config.toml
n_head = 5
d_mlp = 832
activation = "swiglu"
rope_base = 1000000.0
bias = "none"
init_std_qkv = 0.0309
init_std_down = 0.0
lr = 0.0101
schedule = "wsd"
final_lr_fraction = 0.02
train_tokens = 277400000
Each number is 200 + 40 x the weight over its row's rms, rounded and kept within 0 to 999. Layers, rows and columns count from 0. The size before them is the row's rms in percent of the matrix's.

# layer 9 MLP down (transposed), 832x320, rms 0.0404, rows 792-805, columns 0-79
099,206,197,159,260,196,175,198,239,189,132,207,118,197,206,183,130,217,221,228,265,236,181,222,164,319,253,226,218,175,192,152,141,136,195,220,103,207,222,285,173,187,209,194,198,183,211,175,242,168,155,196,117,315,215,226,224,186,182,149,273,143,200,118,226,193,206,254,149,153,154,269,154,224,210,233,185,150,224,140,135
103,173,212,160,210,139,201,190,192,228,188,204,162,214,257,129,197,221,135,227,276,235,212,201,160,216,196,170,234,260,73,155,207,191,261,190,221,181,205,176,268,158,248,192,299,165,196,186,165,319,269,182,210,227,207,177,109,201,158,187,226,222,177,234,167,192,231,234,310,314,292,217,245,225,246,243,242,158,235,256,150
104,252,139,254,187,155,217,163,268,203,146,238,250,210,150,157,163,175,213,247,193,259,230,199,123,184,227,180,224,171,230,170,219,216,176,191,171,256,252,207,259,196,222,198,152,236,206,147,197,234,263,165,139,231,188,175,219,212,220,286,242,296,196,206,207,263,274,260,210,220,274,227,238,198,144,183,182,221,182,153,158
109,182,208,190,166,193,113,219,195,202,175,213,204,241,154,250,133,224,186,173,167,207,218,215,269,188,201,163,170,200,106,197,83,196,147,201,188,163,193,235,192,277,270,224,189,216,159,221,228,156,236,145,208,217,237,227,203,142,232,224,162,190,192,188,178,254,189,169,240,228,222,220,150,255,256,217,213,148,157,292,251
098,200,257,204,181,229,221,204,226,126,154,238,178,173,200,250,210,243,145,182,107,162,228,261,201,184,200,223,210,230,149,187,222,194,142,253,238,166,219,244,142,198,204,188,207,262,264,173,253,169,219,195,200,204,221,218,210,174,149,189,247,221,233,256,294,158,170,171,223,227,175,217,200,216,208,170,231,168,188,236,178
096,273,214,167,209,169,145,195,184,191,147,97,226,202,234,202,260,134,234,196,244,178,171,206,179,182,186,167,191,247,214,300,156,219,133,230,189,241,196,158,167,185,177,146,157,261,197,163,190,163,201,179,205,220,202,227,190,194,161,181,187,214,126,179,203,204,176,163,186,144,166,204,206,250,223,214,223,194,122,193,174
100,223,232,253,280,185,215,138,196,183,175,221,228,122,142,188,179,223,132,183,239,208,256,213,213,204,190,187,248,219,146,278,151,208,200,120,195,172,134,173,141,178,224,191,171,231,239,209,189,205,196,171,147,226,178,169,215,233,151,179,180,141,301,114,162,223,224,169,205,235,205,209,233,212,185,198,188,235,180,250,240
099,225,100,162,235,186,213,231,269,224,210,214,232,215,178,128,198,126,256,233,217,228,228,269,157,220,246,173,174,190,216,205,167,174,217,202,199,124,194,219,215,225,156,208,167,171,200,204,190,269,208,188,223,215,143,247,96,224,234,86,174,198,206,198,228,199,192,234,131,154,230,194,203,200,219,132,198,238,159,234,208
099,144,205,179,114,298,157,122,182,172,160,241,240,129,216,212,175,165,271,188,194,215,201,203,241,173,136,135,183,246,213,112,175,127,208,190,273,187,148,276,229,155,197,270,221,207,233,209,237,149,220,194,226,229,134,183,215,213,245,251,213,208,226,185,174,208,275,209,213,177,221,210,208,202,275,214,195,197,195,214,217
099,209,152,119,194,210,233,232,184,311,247,189,130,162,257,183,148,178,191,193,287,205,209,165,196,245,229,229,212,194,220,189,223,216,220,255,180,194,177,191,199,158,178,254,137,254,174,135,182,231,121,124,188,217,137,191,263,207,176,162,234,179,182,217,218,219,237,174,240,215,138,197,220,206,203,238,217,200,203,205,233
100,141,236,218,166,216,193,129,175,217,139,226,186,197,190,236,198,258,217,222,179,150,198,201,218,183,169,178,260,208,203,178,182,335,182,173,171,165,166,204,123,212,205,238,209,194,191,149,242,247,159,262,197,241,174,172,277,181,158,254,164,193,137,196,143,171,314,197,217,232,194,253,271,233,194,136,271,193,182,207,191
102,163,202,234,221,185,248,247,178,212,194,230,209,256,207,106,217,152,195,192,137,202,240,184,192,173,198,180,271,236,240,212,179,178,160,248,160,225,229,236,228,101,187,186,183,221,239,190,215,265,224,154,233,202,185,163,191,199,241,266,191,222,170,199,195,236,185,190,192,196,243,194,236,189,179,181,156,204,136,153,214
103,205,262,172,164,229,176,224,181,172,253,186,236,182,172,214,224,279,156,139,197,184,149,253,240,209,218,169,214,182,136,139,222,155,207,140,194,221,247,202,132,183,217,272,232,156,286,274,287,200,222,90,145,224,218,185,253,191,201,197,209,223,219,164,270,175,208,234,293,162,200,211,197,203,206,184,230,171,136,226,206
097,247,227,179,237,146,170,216,203,239,157,160,183,169,205,214,189,191,153,186,224,224,236,262,238,256,254,193,188,255,214,256,180,178,148,252,296,206,151,218,250,176,288,238,231,234,130,215,272,179,198,269,210,165,236,215,192,211,183,81,207,248,234,201,200,172,218,175,184,237,214,205,264,196,210,210,218,168,203,249,162
# layer 9 MLP gate, 832x320, rms 0.106, rows 793-806, columns 0-79
095,238,140,202,255,243,230,183,205,232,274,133,232,228,179,178,188,184,236,241,175,134,205,188,183,151,183,120,107,114,202,188,192,191,225,184,207,228,214,198,122,247,191,205,156,152,197,168,225,285,139,260,226,138,144,170,171,136,177,194,193,192,192,223,224,184,183,243,129,176,271,249,180,224,111,217,179,216,194,178,175
099,162,206,180,242,148,199,263,184,236,159,195,278,158,181,184,182,192,215,229,154,221,187,206,182,222,205,192,128,192,171,171,228,190,182,184,191,231,232,193,229,237,153,173,179,172,216,155,236,240,196,145,163,167,172,223,173,218,195,224,222,159,173,215,266,233,186,210,264,169,213,187,192,207,170,186,156,203,291,278,223
106,155,155,188,199,200,211,246,159,188,128,145,222,230,186,217,264,187,192,222,136,237,117,234,188,124,287,239,200,159,229,167,305,172,241,175,248,186,159,237,211,260,196,167,160,203,212,183,211,193,174,211,278,167,157,277,168,262,204,197,155,191,134,189,165,170,130,250,200,223,145,219,276,226,159,169,215,263,218,204,234
097,174,221,200,216,251,227,227,164,182,257,249,183,236,141,295,243,240,227,234,126,228,265,172,224,162,276,189,195,152,232,208,180,260,215,198,240,190,199,139,135,142,169,218,193,248,239,166,205,203,188,171,227,143,214,216,229,268,242,238,145,210,204,165,144,183,174,215,238,128,265,177,187,191,239,159,235,192,216,186,268
099,151,150,175,171,212,141,229,217,186,217,194,293,198,230,230,182,184,204,148,244,174,279,212,244,185,157,261,211,112,240,183,136,196,181,167,266,165,227,201,200,267,188,211,152,122,195,176,251,129,254,185,231,99,190,264,213,255,224,122,175,119,228,186,161,270,245,181,184,134,203,225,121,217,222,162,200,200,144,237,228
098,140,206,203,243,176,201,193,162,237,222,224,214,178,247,215,177,149,182,264,227,238,167,177,182,207,226,130,177,282,271,191,164,233,225,248,194,166,144,188,132,199,137,103,179,205,223,160,228,154,268,114,184,219,198,281,124,137,211,144,138,206,160,220,149,191,220,222,210,270,188,179,200,171,126,249,156,155,177,224,174
109,187,249,268,234,168,169,195,266,199,127,184,280,230,141,169,278,195,227,251,166,223,213,188,183,157,200,260,160,163,158,208,223,214,114,171,155,190,178,177,194,232,105,195,143,186,210,157,206,171,211,221,187,202,205,180,172,269,202,243,266,249,215,235,232,189,193,251,220,191,213,164,211,268,137,197,192,201,230,251,214
099,244,215,196,266,277,205,157,215,263,258,212,213,114,137,242,105,95,220,163,180,243,280,153,164,124,194,264,234,149,119,188,155,152,149,170,253,238,215,204,266,229,278,216,128,164,249,217,179,217,212,156,217,202,259,222,197,293,161,294,256,170,214,190,218,212,220,148,170,214,176,186,201,191,177,174,199,180,229,214,186
107,236,138,249,307,173,193,293,230,245,203,263,170,182,244,205,235,238,254,221,253,162,110,139,186,201,226,255,256,233,170,177,186,250,199,218,249,163,222,161,160,236,215,124,141,234,182,195,195,190,203,196,170,179,146,134,176,243,226,135,240,188,268,272,207,298,190,182,294,250,160,224,177,139,205,214,245,138,196,178,234
101,203,180,214,214,184,188,305,194,169,240,191,92,193,193,189,221,248,261,159,197,155,251,261,190,236,245,178,269,197,181,215,247,211,184,195,130,194,215,135,201,184,153,196,218,180,176,261,212,211,240,226,265,166,259,129,162,274,242,181,156,132,159,233,130,156,94,162,160,255,171,155,160,213,173,206,204,277,136,155,179
105,225,153,100,137,201,234,206,190,206,177,242,197,127,160,221,188,169,184,189,193,280,227,219,243,225,187,263,158,260,194,248,253,158,219,205,144,255,220,192,199,192,218,105,198,194,168,157,235,188,204,238,187,200,191,229,210,190,234,171,186,254,183,188,210,270,162,241,147,180,178,147,253,186,177,258,150,191,174,270,147
104,161,269,231,127,177,201,283,179,252,242,137,204,238,167,204,208,193,271,186,241,227,247,234,140,182,173,221,190,208,200,208,240,191,245,180,210,298,230,225,132,192,209,182,149,182,239,224,209,197,170,143,215,219,253,255,201,130,173,245,198,167,140,188,238,246,196,203,189,190,248,171,245,238,168,219,196,236,125,201,256
098,220,167,189,281,225,126,215,203,110,212,115,160,184,219,255,179,239,226,208,264,177,140,252,175,272,137,199,115,127,203,214,230,180,160,273,130,170,145,204,238,181,262,266,194,213,216,175,184,179,153,290,183,138,188,320,199,154,170,191,209,247,168,239,178,211,183,256,176,176,160,185,196,237,237,187,220,228,139,238,172
102,249,193,200,206,235,184,172,196,167,301,265,217,215,197,167,184,198,85,238,164,199,160,149,169,256,245,204,229,219,253,210,198,189,180,275,157,122,177,217,151,103,197,215,222,205,192,184,182,191,181,223,246,201,246,185,284,202,182,171,250,155,218,157,191,183,233,209,241,209,197,172,173,199,227,181,228,240,267,140,166
# layer 9 MLP up, 832x320, rms 0.112, rows 793-805, columns 0-79
104,182,206,185,235,172,253,250,228,209,154,194,219,219,186,149,192,227,121,240,220,242,182,235,159,174,234,83,237,252,160,230,155,140,202,104,230,220,217,277,251,205,228,196,218,167,190,203,190,188,265,263,197,189,171,210,175,187,239,241,184,207,168,151,214,150,205,227,178,168,186,188,139,154,191,213,231,233,111,264,206
106,191,221,232,267,132,128,159,162,254,94,298,220,184,187,160,162,184,146,175,109,206,126,217,192,222,231,120,188,145,156,193,114,116,250,167,178,237,233,217,235,188,239,245,211,173,174,236,195,245,199,145,177,218,125,221,140,170,258,153,197,169,201,161,251,256,210,198,145,179,176,154,230,150,181,238,159,181,186,201,173
113,271,195,207,221,209,181,141,242,164,191,211,194,251,213,211,220,241,141,264,265,209,224,210,209,218,242,167,189,276,189,201,138,206,238,238,195,181,193,246,222,222,234,215,213,209,249,178,188,265,167,212,217,233,234,184,190,216,197,177,223,247,222,192,140,208,198,211,202,163,260,215,146,179,219,230,186,189,205,194,262
098,199,179,267,151,166,235,253,264,129,200,226,219,151,219,173,137,175,153,237,233,193,244,252,178,150,192,262,193,181,186,259,189,186,194,261,160,136,205,247,175,201,221,183,190,231,165,202,166,167,151,163,171,204,192,155,201,173,148,241,263,164,206,196,214,246,183,236,217,308,179,126,184,201,177,227,276,201,166,200,200
102,231,169,173,199,192,189,132,201,228,228,321,248,216,166,263,280,167,177,202,213,252,234,138,218,238,194,246,196,194,181,142,164,103,152,245,239,132,192,180,109,248,204,207,195,213,154,210,243,198,255,188,214,184,268,277,200,305,178,170,230,112,181,218,241,97,227,190,185,132,178,234,211,214,221,224,214,264,219,185,179
098,197,188,212,227,251,160,223,151,166,221,130,163,142,203,216,215,257,229,242,163,238,201,187,180,184,158,214,219,184,235,272,217,180,227,173,160,198,118,167,152,179,192,221,205,222,158,190,194,137,216,256,206,206,146,243,185,209,201,156,144,119,207,183,183,188,195,256,192,213,211,234,184,159,179,182,144,210,274,167,199
112,177,181,146,230,211,165,216,215,159,215,270,175,201,241,171,136,169,193,221,208,221,148,217,180,260,213,125,184,227,248,173,217,175,264,146,148,215,200,224,173,233,230,208,204,95,202,171,192,281,138,144,237,233,170,176,221,140,213,213,140,117,150,170,237,213,266,189,208,226,183,195,199,206,177,223,250,176,211,261,201
099,172,226,220,237,179,249,203,177,156,196,202,207,220,158,155,183,245,157,210,220,189,216,206,171,212,211,178,181,226,204,244,129,216,251,252,164,216,218,166,207,114,242,248,204,238,220,158,196,217,269,284,213,172,131,190,189,161,263,223,169,200,224,209,195,104,222,210,252,131,191,198,187,201,190,267,208,203,223,211,143
106,165,158,203,171,178,236,238,233,203,225,201,145,167,226,204,143,192,143,186,200,226,146,228,137,243,257,185,229,116,164,229,93,169,233,239,236,153,191,221,227,296,199,230,163,172,172,155,177,162,95,257,221,240,191,154,179,165,198,206,193,195,142,198,164,182,233,221,246,177,226,201,248,227,154,169,271,158,196,189,262
098,240,149,192,167,225,211,106,164,171,152,243,209,264,193,223,265,180,238,195,229,177,162,234,195,146,209,192,199,222,173,164,210,221,230,220,243,174,191,230,183,270,234,204,161,183,183,188,233,174,176,191,128,274,185,259,201,146,194,242,222,142,122,301,193,179,253,160,131,128,214,284,181,192,273,155,252,181,80,102,233
099,219,226,122,139,286,239,216,204,159,223,192,258,164,131,217,165,246,273,223,261,224,216,191,210,160,269,215,244,184,257,245,274,246,177,217,226,212,200,165,152,180,191,218,186,188,236,178,209,274,142,184,196,197,234,215,185,142,240,181,173,160,170,208,202,177,191,257,199,244,246,194,184,236,203,262,248,125,182,133,141
100,163,281,236,172,238,224,213,153,201,142,210,231,203,231,234,213,160,225,206,230,193,227,214,126,261,163,112,191,104,173,193,182,213,204,225,203,215,176,184,267,154,155,181,176,196,198,131,210,205,262,130,271,214,199,183,218,164,226,144,208,158,160,254,193,156,236,239,164,170,321,208,260,199,205,244,103,213,171,199,257
102,212,113,217,164,210,200,182,224,245,208,174,226,187,142,238,202,238,283,144,171,201,167,260,190,231,200,202,175,162,173,187,185,230,141,216,168,169,214,233,315,182,151,190,207,242,212,222,272,237,195,244,175,148,173,212,195,156,179,175,212,195,219,176,195,263,223,267,257,159,218,235,194,213,262,185,145,144,212,189,224